Each number is 200 + 20 x the weight over its row's rms, rounded and kept within 0 to 999. Layers, rows and columns count from 0. The size before them is the row's rms in percent of the matrix's.

# up: layer 10 MLP up, 896x224, rms 0.194, rows 867-895, columns 112-223
# down: layer 10 MLP down (transposed), 896x224, rms 0.189, rows 867-895, columns 112-223
up867,109,221,214,180,195,167,197,185,184,179,223,174,208,218,183,211,195,207,202,186,219,219,186,205,195,178,228,250,201,191,171,226,226,198,224,188,187,206,218,202,208,218,212,187,196,201,173,147,239,236,209,224,211,203,208,218,181,206,235,201,153,186,195,185,205,186,166,186,208,168,196,188,214,180,218,139,217,212,228,194,161,193,195,226,175,209,184,192,175,216,219,215,195,219,200,219,165,197,204,200,198,211,198,227,192,204,230,181,212,193,184,237,188
down867,115,221,217,200,162,213,228,210,198,189,235,199,195,189,172,184,200,205,217,212,183,174,171,206,191,192,199,237,193,220,189,230,215,179,205,202,201,162,193,163,219,163,171,207,218,168,252,181,228,192,165,205,226,203,202,257,196,207,193,218,235,208,157,214,184,212,209,170,255,184,190,196,209,194,203,192,188,171,194,181,190,208,187,194,162,199,195,212,187,216,227,189,187,201,210,215,197,190,243,195,224,197,223,228,212,192,215,154,180,210,200,219,205
up868,102,237,176,197,201,218,203,195,190,225,196,179,190,181,197,216,196,207,194,205,226,206,235,188,239,158,203,180,195,210,200,211,206,186,222,210,171,210,204,175,201,201,181,209,183,183,219,225,172,171,196,231,197,223,221,186,181,202,175,217,218,187,211,204,189,182,178,186,217,208,220,223,206,181,185,208,242,159,199,227,273,192,138,215,174,181,189,207,186,151,205,213,215,221,200,201,202,174,208,202,213,184,236,219,207,205,190,180,181,190,157,205,179
down868,092,172,224,191,210,186,252,194,198,197,234,197,183,195,210,195,204,195,204,210,206,232,181,196,195,181,221,190,215,221,189,218,198,196,195,178,229,199,209,208,179,210,163,214,193,198,232,231,221,214,167,220,214,228,209,210,221,193,199,171,231,200,225,204,191,212,179,182,203,206,188,228,211,203,189,221,178,194,180,231,201,197,202,195,201,193,240,218,211,190,223,215,222,197,232,208,209,229,243,211,194,192,218,193,179,218,242,189,203,240,216,153,201
up869,108,190,213,225,204,215,199,171,189,225,161,216,209,214,232,193,196,210,170,205,216,215,200,181,196,208,177,203,193,197,163,182,232,201,214,208,195,176,175,187,195,194,241,215,210,201,181,224,187,201,187,187,221,208,165,166,237,224,187,224,182,184,184,230,168,189,186,178,194,234,197,227,206,166,235,187,217,202,210,216,192,187,167,163,189,211,226,204,197,247,206,243,164,203,211,230,198,205,183,216,182,176,203,240,191,203,196,206,208,201,170,208,161
down869,106,188,202,191,196,200,208,170,246,198,214,223,195,210,239,200,209,167,178,174,205,230,219,199,217,219,207,168,191,200,193,198,191,154,213,205,204,224,215,189,218,196,225,226,229,173,212,209,169,223,152,206,202,177,203,176,219,181,157,205,184,191,224,186,217,223,200,183,165,213,207,191,205,197,173,224,178,185,171,204,205,208,218,212,194,188,191,178,195,215,202,229,214,237,244,180,233,206,192,215,175,195,192,192,205,174,197,204,190,219,215,192,179
up870,096,186,208,225,211,213,187,177,218,210,148,213,198,200,195,250,191,207,199,228,208,175,190,194,223,213,204,189,197,227,197,178,189,215,194,204,242,197,155,175,200,200,181,165,167,222,210,256,216,201,213,230,214,167,214,218,197,190,172,188,169,170,192,197,175,217,197,204,192,196,202,194,159,178,206,200,205,216,176,220,226,174,187,215,195,206,176,229,198,185,191,214,182,166,179,210,195,202,179,199,234,189,160,198,211,173,209,215,183,169,175,204,204
down870,092,213,197,215,161,180,207,219,218,210,216,211,218,153,208,171,187,181,203,168,183,220,163,208,204,163,168,169,214,175,217,231,196,184,192,203,166,208,198,188,217,188,221,194,243,187,205,172,204,173,192,238,176,212,171,200,216,210,196,213,196,221,192,179,195,192,185,181,201,227,191,211,209,202,173,202,195,185,207,164,164,215,181,203,204,187,204,186,187,186,196,227,215,187,251,164,210,234,216,208,180,213,202,191,228,248,190,195,177,145,218,226,163
up871,096,208,196,201,201,182,191,217,154,213,189,207,221,213,165,233,196,195,209,184,220,189,237,212,222,223,208,231,196,216,213,204,171,228,216,174,217,215,220,211,184,188,204,212,200,219,224,199,208,197,193,198,215,199,181,194,201,254,190,204,221,212,174,159,209,222,192,217,199,230,193,171,209,240,207,225,203,177,208,178,205,190,199,218,184,197,169,182,156,163,220,215,189,196,211,202,205,190,227,231,192,184,206,194,167,190,213,194,180,187,212,222,207
down871,099,206,186,198,201,181,168,190,206,173,239,231,176,199,232,179,223,173,219,213,213,207,174,207,202,212,187,222,204,193,208,237,202,217,188,189,197,180,193,223,220,212,222,195,187,164,184,224,198,209,214,231,196,212,207,221,198,198,201,215,212,160,186,206,199,209,205,213,205,180,203,206,176,180,226,193,171,194,221,239,156,198,220,225,172,220,205,245,218,199,194,178,185,186,226,186,227,176,189,197,202,240,171,190,191,199,203,233,215,218,184,230,207
up872,100,175,214,172,195,191,199,178,219,158,246,204,207,202,213,181,196,188,213,180,225,207,208,211,207,209,181,184,190,228,202,215,227,199,239,213,214,163,222,220,161,187,158,188,203,203,181,186,208,177,171,184,199,229,210,211,204,209,202,236,204,214,188,198,182,193,168,155,218,212,218,210,197,202,193,236,189,191,162,212,230,200,180,198,171,196,231,185,222,222,200,220,194,204,219,176,193,233,213,165,172,197,207,268,217,163,229,185,243,186,180,180,209
down872,100,194,151,193,218,171,218,171,206,196,218,213,202,187,212,171,206,218,191,224,208,172,187,221,186,184,225,202,221,176,189,198,188,206,187,161,185,194,221,208,173,199,221,220,225,194,255,203,243,185,248,209,189,191,203,212,197,234,195,233,185,195,205,196,183,173,213,188,196,218,199,240,205,204,189,223,203,172,197,229,220,200,228,197,195,195,181,192,195,156,228,197,196,176,207,146,179,171,210,160,236,194,221,193,202,208,211,217,183,212,212,160,238
up873,101,220,219,200,183,209,203,189,196,230,185,201,176,198,179,199,187,213,158,213,186,222,184,218,206,192,208,203,220,242,184,226,183,209,189,231,188,220,171,218,201,190,211,240,218,176,164,196,202,210,189,184,211,152,188,203,213,219,170,199,229,195,242,200,211,227,193,220,192,213,215,195,188,216,184,194,198,200,203,200,213,204,184,227,174,172,215,205,216,195,206,177,188,203,187,218,211,196,226,188,189,176,195,199,182,167,177,146,199,225,206,234,197
down873,104,210,179,230,190,187,206,137,210,211,209,190,177,161,202,197,213,166,184,143,202,191,175,205,214,213,185,202,187,198,196,204,218,207,189,224,215,178,229,249,207,192,208,208,211,232,196,177,159,166,185,201,201,227,197,191,192,171,209,196,201,206,195,212,172,216,184,201,195,208,171,177,198,198,213,170,198,185,185,198,202,222,200,226,213,209,190,215,183,205,227,175,198,227,179,200,205,200,169,208,204,166,216,186,215,211,216,204,188,219,163,180,218
up874,089,211,187,161,206,196,219,215,197,190,163,195,190,218,201,192,211,187,227,233,206,224,209,225,214,189,187,216,168,187,176,223,206,196,214,184,172,213,186,213,208,211,196,201,205,181,202,210,200,184,199,184,220,231,174,205,224,216,238,186,174,221,203,197,223,210,240,207,207,222,182,182,200,254,187,224,213,214,232,166,199,212,177,189,172,208,207,216,210,191,218,232,161,199,194,228,204,209,167,197,215,209,251,164,206,141,203,244,212,176,226,194,194
down874,088,235,179,217,202,223,190,211,211,212,182,200,190,184,174,167,201,186,190,240,194,184,197,167,181,200,175,213,250,222,217,242,189,211,191,225,196,170,177,201,187,167,194,206,179,187,174,176,210,199,203,185,169,180,231,171,210,169,178,222,199,198,238,201,202,191,201,204,209,190,200,195,222,164,169,179,182,198,174,194,188,221,149,187,213,192,167,182,191,193,207,192,197,185,172,181,238,207,217,210,192,199,232,203,155,205,182,168,222,207,208,210,243
up875,105,213,188,237,187,210,208,223,197,210,218,187,214,209,201,220,208,254,204,207,213,188,200,173,184,197,214,203,193,211,184,224,218,214,185,195,201,204,214,220,179,192,177,219,190,200,191,239,170,194,175,200,208,175,182,211,191,242,181,191,138,204,207,154,209,188,191,186,203,202,187,194,197,178,216,213,190,182,230,224,179,230,173,224,197,209,193,200,211,230,185,189,203,211,208,201,215,176,223,194,211,197,210,205,221,217,215,191,205,214,191,214,202
down875,103,204,188,178,171,196,223,196,201,186,201,172,216,192,238,188,192,228,212,191,194,205,205,180,236,227,222,222,209,166,239,186,175,227,198,171,215,170,164,146,165,187,192,234,205,160,225,208,231,175,179,163,167,215,215,197,219,177,192,181,194,232,216,160,213,194,223,171,199,214,194,222,219,163,191,231,190,203,176,237,209,205,190,204,203,192,194,184,226,212,205,181,182,224,190,184,189,219,238,200,220,188,205,197,196,199,211,191,201,192,147,208,234
up876,099,208,194,203,161,204,180,216,219,197,210,252,220,228,169,171,191,190,226,192,222,210,218,201,202,189,186,243,211,222,205,176,236,188,217,209,213,214,223,213,222,218,197,182,204,178,188,232,217,186,208,203,209,185,205,172,153,208,219,218,172,196,191,209,194,179,186,185,199,188,185,172,212,218,214,213,191,176,201,214,229,185,223,186,193,213,232,218,222,227,205,215,223,188,194,204,210,201,192,201,250,193,191,212,218,237,193,199,225,218,175,170,234
down876,101,224,186,203,183,233,213,232,226,185,192,215,166,205,216,185,197,202,211,207,218,200,226,166,175,218,173,213,221,188,224,183,184,193,215,220,164,212,216,216,218,215,212,208,200,189,225,197,200,194,185,225,232,180,183,211,194,210,162,175,235,201,225,191,223,184,221,187,225,206,218,195,214,182,193,215,189,192,219,203,198,178,214,218,175,188,211,190,214,243,208,218,185,195,200,177,224,203,188,224,176,236,219,192,216,192,180,225,207,181,156,186,205
up877,103,199,217,221,192,199,186,261,190,214,180,196,202,211,201,196,221,205,181,198,176,170,204,171,229,217,172,190,231,228,222,186,209,230,200,196,219,233,194,209,209,212,138,189,221,248,250,188,210,191,207,193,172,196,194,227,193,231,173,236,187,197,196,238,218,213,197,211,197,222,196,203,223,197,218,195,200,187,225,199,210,221,206,209,230,159,167,193,217,233,215,204,192,196,200,199,181,186,220,184,211,233,204,180,201,189,188,200,212,192,211,192,179
down877,113,189,215,212,174,182,211,180,205,191,204,187,191,212,216,204,215,149,190,215,222,172,225,212,195,216,204,214,189,197,218,247,187,229,197,184,221,197,194,220,210,207,195,167,168,206,203,206,221,226,168,195,203,221,207,195,205,210,251,217,193,214,219,175,239,218,190,197,194,188,238,181,186,185,188,188,207,180,227,215,182,223,184,206,174,197,199,243,174,213,184,214,232,202,208,216,181,203,189,199,209,158,204,210,182,189,199,183,204,202,191,219,202
up878,098,191,227,262,188,187,222,240,177,227,218,184,216,176,188,198,206,183,197,206,181,195,212,198,178,213,190,215,226,202,210,227,192,197,190,195,224,234,202,213,181,182,228,205,218,187,184,208,216,184,186,218,228,186,179,183,228,190,194,196,171,193,190,244,211,200,189,196,205,212,203,178,219,226,202,186,222,234,216,221,211,198,193,208,238,164,131,210,202,196,218,237,204,189,222,204,193,203,201,205,158,191,207,213,190,165,226,197,230,185,220,197,248
down878,094,223,197,211,206,237,215,221,192,201,192,218,211,197,152,229,195,177,220,211,192,217,196,207,209,182,208,191,192,205,153,229,210,191,236,198,160,203,155,195,215,217,200,224,223,189,185,191,193,212,197,194,192,174,201,196,203,191,196,182,208,154,187,222,177,204,191,197,176,208,240,219,191,195,189,197,184,194,213,192,211,224,207,167,188,218,233,237,188,223,204,191,181,178,224,170,189,184,190,219,188,178,189,215,192,176,232,174,212,200,196,197,192
up879,099,165,193,219,200,203,177,220,202,194,231,195,188,207,224,227,211,178,206,177,190,219,199,184,186,182,233,207,199,180,170,159,199,172,251,188,189,200,152,263,194,212,195,188,186,188,174,221,217,177,182,230,204,216,161,203,216,188,218,164,179,250,189,201,206,186,183,236,191,180,210,192,199,198,215,200,199,196,216,163,185,195,222,185,194,213,185,235,182,235,200,192,204,201,203,222,198,199,227,205,239,215,212,177,212,223,171,215,166,199,204,204,192
down879,100,200,195,205,222,181,226,199,210,221,202,187,215,199,162,254,190,174,205,159,231,217,194,241,209,203,204,171,248,189,228,208,189,210,218,228,167,161,205,208,177,203,186,157,218,136,229,206,214,202,177,207,195,219,231,219,205,214,186,178,221,190,230,162,196,198,222,217,211,172,189,229,190,240,174,189,208,197,167,208,140,220,216,224,212,224,210,184,200,205,196,212,242,201,183,188,227,173,210,185,210,202,190,216,202,208,213,173,197,220,185,221,178
up880,099,236,178,198,179,212,218,178,198,225,217,232,186,231,200,222,188,213,195,179,210,179,268,163,158,178,200,225,213,199,162,242,176,192,198,199,208,193,176,207,203,193,221,221,200,202,209,250,186,155,194,173,185,211,201,215,195,180,203,212,202,214,202,193,225,205,224,180,202,200,204,239,164,169,202,203,184,213,215,209,237,219,212,216,181,209,209,225,181,189,210,189,217,181,188,222,182,200,205,196,206,186,236,185,177,176,200,212,186,203,198,214,235
down880,104,170,194,199,227,236,217,173,233,188,167,199,224,240,205,232,170,246,179,188,201,198,166,180,215,222,196,210,220,222,194,175,213,212,208,220,201,220,247,191,175,187,185,210,183,204,200,196,194,189,213,212,213,187,196,197,200,190,253,189,186,168,189,206,238,187,188,192,219,207,191,176,199,203,220,220,192,176,197,175,175,218,207,188,206,219,200,204,213,218,209,232,215,207,231,205,193,186,171,186,157,165,208,190,209,236,185,183,204,219,192,181,166
up881,096,176,192,194,190,212,175,225,184,196,194,245,198,235,235,204,197,193,250,218,188,196,220,178,224,196,183,200,190,229,188,179,212,211,252,195,191,172,207,205,183,217,187,226,220,205,193,222,200,217,215,235,199,206,193,201,224,191,256,200,201,212,196,234,209,192,136,214,207,192,200,236,205,180,172,208,194,207,228,225,198,150,183,189,173,207,191,208,184,191,200,223,211,164,176,156,169,193,217,173,205,192,197,208,216,186,216,192,215,192,203,179,200
down881,098,164,210,195,178,186,229,186,196,236,198,190,209,240,232,181,200,222,185,217,222,240,192,199,171,214,235,181,201,208,189,202,205,147,187,157,214,208,199,186,208,188,206,209,192,187,223,215,207,211,196,202,222,214,197,179,240,214,195,203,162,207,166,177,191,206,213,182,226,199,223,182,216,230,185,220,188,252,208,207,188,212,169,197,167,192,179,219,191,196,198,200,203,205,188,205,216,227,244,202,170,177,201,189,197,205,210,220,166,198,204,183,209
up882,101,222,185,222,188,215,207,143,211,189,202,194,197,203,240,172,214,207,192,202,183,212,190,190,151,203,204,225,213,218,171,214,175,191,189,208,230,200,184,214,196,189,229,204,190,191,165,188,229,175,198,181,249,187,201,196,217,214,187,188,192,247,178,214,214,191,166,220,199,199,193,176,179,198,216,210,225,162,213,196,192,226,209,203,209,187,223,206,192,197,248,188,185,180,179,198,211,184,247,222,229,169,198,224,204,194,218,206,212,222,196,171,229
down882,103,194,211,212,194,194,202,195,190,204,199,191,204,203,227,161,172,167,189,149,185,210,180,188,200,206,180,230,224,205,223,211,179,170,224,181,229,231,218,208,185,225,145,178,210,210,209,159,212,178,198,224,196,175,217,182,199,177,183,234,156,262,268,195,227,189,198,178,179,203,188,186,158,154,210,233,196,203,188,192,210,225,220,192,202,190,205,222,208,207,197,200,212,228,200,205,194,180,184,188,186,203,222,208,176,164,193,182,197,189,186,173,212
up883,097,185,228,167,205,220,222,225,188,214,194,207,185,202,186,189,235,198,216,193,191,251,165,197,219,193,204,197,198,177,200,216,205,212,217,177,230,205,222,213,213,210,191,177,193,180,198,200,228,213,185,195,214,176,244,162,243,173,215,207,217,184,187,177,207,205,207,203,183,168,204,186,219,204,202,162,168,213,174,166,220,196,213,164,211,199,197,216,187,182,210,238,183,206,211,227,184,218,227,193,190,237,204,217,219,181,189,232,190,222,227,231,215
down883,104,205,208,184,209,171,218,174,230,219,201,231,176,234,208,165,166,178,214,200,208,190,222,196,232,161,188,184,197,199,188,197,169,222,174,223,187,211,198,167,181,173,183,233,187,218,223,200,204,219,211,155,189,227,181,181,189,205,202,182,212,214,245,215,203,198,240,187,234,204,183,205,205,221,250,188,220,207,194,186,188,228,240,199,154,189,215,178,180,208,197,200,200,211,194,195,237,185,184,235,180,207,171,199,190,197,198,186,211,201,193,220,191
up884,108,203,216,212,200,181,222,213,213,214,208,181,202,216,217,188,196,194,191,199,181,185,247,194,229,165,177,191,213,174,227,209,200,224,237,189,205,248,216,165,214,220,216,209,191,217,218,210,202,165,218,177,204,191,201,189,235,229,211,193,194,184,186,220,230,202,198,216,194,190,225,193,203,233,220,208,184,227,204,213,253,171,154,160,207,175,205,187,250,165,237,206,194,190,237,206,219,177,220,190,224,197,188,228,182,189,214,192,203,175,178,210,222
down884,097,229,198,169,172,217,165,146,211,211,214,207,206,175,204,224,218,232,175,227,214,198,168,208,211,188,168,193,210,203,187,188,181,182,199,188,226,187,190,186,180,209,199,181,215,184,190,207,201,186,172,187,204,234,176,179,181,210,214,193,168,222,201,215,222,214,225,206,196,218,215,173,185,213,210,236,196,146,211,215,212,258,195,176,183,198,213,174,203,164,218,233,205,221,210,179,166,183,227,201,193,193,192,179,169,222,214,189,204,187,207,197,196
up885,104,200,224,173,185,182,166,171,211,188,184,221,212,220,163,203,232,179,226,201,163,183,164,224,189,165,178,202,218,228,201,210,223,224,195,203,223,196,183,201,181,177,178,197,208,197,248,230,213,196,184,198,202,217,197,206,201,200,175,224,205,201,241,189,204,179,186,173,199,231,234,194,152,215,176,201,157,214,190,154,197,202,218,261,199,212,177,206,193,226,167,222,207,214,217,180,215,194,223,199,201,196,195,201,186,225,188,164,207,220,212,209,196
down885,100,213,175,247,217,196,183,224,210,202,179,209,155,176,166,223,196,182,227,213,190,186,188,195,227,205,204,224,235,179,203,201,212,268,257,216,211,208,207,191,181,153,210,210,207,168,181,234,195,219,212,173,227,207,191,231,204,216,188,212,207,195,198,230,227,200,195,187,223,230,197,172,176,180,197,166,174,219,226,177,203,180,187,178,171,233,192,198,177,215,220,201,203,200,186,228,185,165,178,156,227,211,188,199,201,174,187,196,181,213,194,193,242
up886,098,201,183,184,167,203,231,187,199,191,196,211,193,215,153,194,181,208,197,226,176,211,225,197,171,180,188,215,214,228,216,173,201,181,182,190,199,192,212,216,221,226,164,181,221,195,200,195,209,218,205,209,198,234,187,206,191,216,204,201,207,236,182,198,203,202,201,194,182,223,174,212,200,192,181,173,177,196,209,204,204,208,236,225,205,184,213,209,168,189,188,199,192,225,191,169,212,208,217,207,175,181,213,187,205,187,237,266,195,240,167,220,211
down886,106,214,190,197,180,213,199,193,184,201,185,189,211,197,218,173,187,195,225,185,229,185,223,184,196,183,213,229,192,157,206,198,249,211,216,189,188,203,214,193,202,215,184,168,194,208,168,174,206,219,206,214,203,182,176,202,205,205,166,212,210,211,214,172,166,217,201,217,169,194,206,173,207,177,186,144,206,209,199,180,214,170,217,201,191,155,230,227,159,208,163,183,192,191,187,209,205,218,211,180,211,130,191,175,202,196,192,195,202,164,246,176,201
up887,099,218,193,191,192,197,186,183,207,179,221,168,192,177,209,199,215,197,181,208,199,199,174,213,225,180,190,211,225,172,180,200,199,182,209,164,202,193,229,199,200,209,190,203,197,178,223,185,203,187,204,197,227,199,176,171,186,215,190,169,222,181,201,176,200,207,244,198,202,206,189,189,205,208,231,232,212,214,198,254,254,154,241,204,218,241,173,197,216,191,229,208,208,234,174,202,212,188,190,197,181,174,190,213,171,203,183,235,183,218,191,203,187
down887,094,185,201,195,192,190,227,197,202,173,207,149,202,203,181,191,190,185,238,228,192,194,184,216,217,191,214,214,177,202,189,203,190,212,183,175,223,201,194,204,209,233,196,191,220,179,204,202,242,217,186,195,172,214,248,180,245,202,204,182,213,224,201,172,202,189,187,161,205,165,197,154,180,171,192,199,206,194,201,198,220,215,183,187,191,220,211,239,201,213,197,225,210,200,203,181,202,179,188,211,234,199,204,199,205,215,215,233,209,208,215,204,242
up888,099,183,186,192,203,191,218,195,195,202,188,181,200,206,200,197,197,211,205,195,177,189,206,202,219,201,168,202,193,200,192,186,183,209,223,183,243,204,239,189,198,213,188,194,206,209,212,202,193,176,210,189,201,195,206,189,183,208,205,172,171,236,203,217,182,204,215,214,260,181,210,215,217,181,202,205,228,175,194,203,220,174,202,237,192,218,236,191,226,204,214,218,187,239,234,197,189,180,182,236,160,182,183,226,178,207,170,189,220,201,202,225,171
down888,105,210,212,206,193,204,206,216,197,208,204,203,192,177,175,214,199,181,169,186,211,190,202,215,202,205,213,222,209,174,200,202,200,260,164,188,221,184,220,206,225,182,206,215,229,182,182,179,196,212,219,185,213,201,224,244,248,183,234,230,176,212,168,194,202,244,202,175,210,206,194,186,164,209,193,212,224,174,224,188,180,239,178,179,204,232,193,197,206,222,202,188,207,214,211,181,175,210,227,204,215,257,228,185,207,197,193,179,209,188,153,175,234
up889,095,208,216,176,168,201,191,208,155,190,217,189,176,215,209,194,188,224,203,160,217,217,226,260,201,221,204,170,197,184,202,210,216,208,224,194,213,184,173,166,198,210,182,233,201,191,224,179,195,217,207,212,186,170,190,187,191,184,196,184,203,206,231,230,183,168,181,167,208,202,219,196,212,207,225,211,220,189,183,238,178,201,225,229,193,188,192,241,193,217,224,185,227,183,209,214,196,211,210,210,169,221,203,203,210,222,217,215,189,197,214,189,208
down889,103,200,189,204,177,210,187,202,200,200,195,225,206,202,230,193,245,217,204,208,185,217,187,209,187,206,229,207,192,187,248,204,186,212,176,191,212,189,164,177,191,196,210,206,182,239,218,198,207,196,197,195,181,212,167,198,157,170,177,195,231,195,200,198,222,210,192,230,174,192,216,201,199,173,213,217,200,203,203,164,224,217,205,202,172,240,201,190,192,197,211,181,215,234,203,201,178,212,201,175,198,191,236,202,175,203,171,236,214,211,220,197,203
up890,094,213,194,238,205,221,208,198,225,191,220,150,227,228,199,225,192,182,203,193,158,166,202,206,216,222,201,214,198,205,192,228,180,204,189,206,191,201,177,205,168,219,197,188,197,181,198,211,204,202,221,197,181,181,216,213,192,182,224,192,145,184,189,194,199,211,190,210,243,241,196,227,243,185,213,199,213,188,210,163,216,215,189,202,205,184,186,241,202,204,198,213,207,214,199,199,193,211,207,222,169,226,183,257,193,206,217,187,253,171,187,229,214
down890,089,188,221,212,253,191,187,244,216,178,201,206,183,180,178,188,182,205,219,215,200,221,208,214,201,211,205,199,214,197,187,242,235,210,223,170,192,193,213,180,237,209,190,200,258,183,185,196,207,184,185,190,200,210,196,217,208,219,197,214,246,200,231,184,209,155,187,199,204,193,249,188,156,200,186,200,162,179,232,200,199,219,197,184,179,152,238,213,226,200,201,189,168,162,192,183,216,216,209,210,218,212,172,201,205,212,190,199,209,191,214,203,199
up891,105,174,205,215,180,223,212,179,218,192,209,177,224,189,175,245,187,183,181,187,185,198,203,202,196,207,187,190,211,172,222,187,214,215,179,212,226,213,164,191,171,215,185,214,248,237,202,190,185,187,187,197,200,199,243,196,248,179,212,229,209,195,197,201,191,214,207,167,196,191,210,200,206,230,200,180,190,199,209,204,242,171,208,223,207,199,175,142,201,209,213,213,218,191,211,220,198,210,195,216,147,162,198,194,222,215,207,200,188,207,181,194,199
down891,097,193,182,204,237,192,209,179,219,221,184,204,195,200,182,197,211,196,217,250,179,153,231,197,187,188,192,194,196,213,168,196,221,246,179,237,203,178,229,166,203,173,199,171,179,164,178,237,216,187,193,180,197,177,187,179,186,205,218,236,195,196,212,216,187,189,214,186,178,198,209,218,233,204,183,167,194,178,211,195,170,179,204,181,224,200,192,200,184,221,181,220,199,193,192,191,214,205,187,189,216,199,213,203,207,227,203,194,203,217,240,210,211
up892,111,220,186,213,191,150,213,211,213,200,177,235,234,224,189,212,191,228,205,226,217,222,214,214,163,175,192,189,198,232,197,197,205,213,227,185,207,175,196,167,192,186,186,213,177,209,195,212,230,211,205,164,186,200,221,222,237,239,204,236,213,213,234,200,197,183,243,176,243,231,230,195,220,196,159,212,186,188,206,208,186,218,208,203,205,170,194,196,254,199,219,178,187,206,185,227,233,186,182,221,243,210,215,216,215,216,170,201,205,203,196,181,172
down892,104,196,209,191,158,187,226,190,180,205,201,224,206,228,193,181,209,176,228,200,184,217,185,188,205,189,233,183,219,200,171,184,188,216,242,210,170,193,242,184,223,217,197,187,185,192,213,216,202,157,192,185,201,233,185,224,156,226,192,227,220,178,210,187,174,180,237,207,175,212,211,237,222,199,173,217,178,236,211,220,191,219,186,227,201,195,200,190,202,211,186,210,207,212,206,181,222,176,185,191,211,199,210,190,213,190,180,189,191,239,192,222,183
up893,103,207,190,258,195,203,221,156,203,220,196,178,178,208,222,174,157,239,183,215,185,210,211,187,222,194,200,205,243,219,221,212,207,208,240,166,208,198,212,224,204,236,197,189,197,202,229,174,192,209,198,213,198,164,193,239,204,189,212,192,191,187,220,185,194,180,194,193,239,218,206,179,216,185,231,200,223,183,198,193,209,226,209,237,230,208,183,210,204,203,180,202,187,204,216,183,161,242,182,200,218,194,212,215,202,178,212,180,212,206,170,209,208
down893,104,137,192,185,178,215,230,181,209,198,204,202,195,199,211,243,199,208,201,168,241,201,175,236,199,184,194,193,218,205,184,190,241,188,242,201,208,203,204,198,182,228,205,197,177,217,205,220,201,207,194,220,191,194,208,204,194,184,244,214,211,184,177,211,200,211,224,219,221,188,199,201,215,160,239,245,203,205,193,222,208,194,175,180,173,209,188,214,244,194,215,203,200,228,183,182,189,177,215,236,208,167,224,220,186,192,210,194,167,203,193,237,190
up894,101,182,196,159,198,200,182,182,198,214,169,219,224,188,209,233,225,214,218,202,174,186,164,179,179,197,162,194,183,187,200,178,231,227,216,175,224,203,192,169,171,220,200,218,220,224,212,200,185,205,212,220,190,207,187,192,213,209,226,202,220,205,230,229,213,190,178,161,182,209,242,208,194,222,185,181,238,191,231,240,217,211,181,195,230,189,199,203,212,203,220,199,195,192,209,198,205,203,192,171,214,190,238,178,184,225,231,191,230,217,188,194,199
down894,113,191,219,258,210,177,192,204,158,179,182,226,206,199,190,203,180,206,211,201,186,190,185,201,215,177,198,190,199,162,202,206,194,192,174,182,184,175,185,174,217,159,180,193,212,202,192,173,173,223,237,189,178,218,202,196,163,211,206,218,231,194,190,220,194,198,202,196,238,269,242,193,218,210,194,222,180,188,216,221,205,192,211,204,193,176,221,229,210,212,198,185,172,184,216,200,216,180,196,193,196,210,205,200,203,183,192,196,191,226,209,209,201
up895,097,208,221,191,170,214,201,166,177,218,163,209,215,242,200,157,170,236,222,226,208,214,192,210,198,194,215,186,187,175,204,191,216,185,180,215,196,197,167,229,188,201,210,201,187,224,262,194,191,181,187,181,215,197,219,201,212,167,216,224,192,224,214,161,206,202,183,170,210,196,225,210,234,225,206,229,221,186,208,219,207,185,220,180,197,187,207,199,182,219,256,220,142,209,180,186,205,204,169,173,221,203,216,202,173,227,212,200,204,215,177,236,206
down895,099,207,187,192,193,182,205,222,178,224,175,174,207,210,221,214,175,182,212,199,203,183,213,208,187,197,194,209,202,155,179,203,247,222,178,171,214,194,148,203,217,178,179,188,191,224,195,190,201,163,199,170,194,216,177,187,172,232,206,211,184,188,203,170,206,206,190,224,200,200,182,202,188,202,189,201,191,211,210,219,172,202,186,206,218,216,218,200,166,183,212,183,189,231,185,208,143,172,227,216,150,214,183,200,193,200,194,230,213,181,196,234,163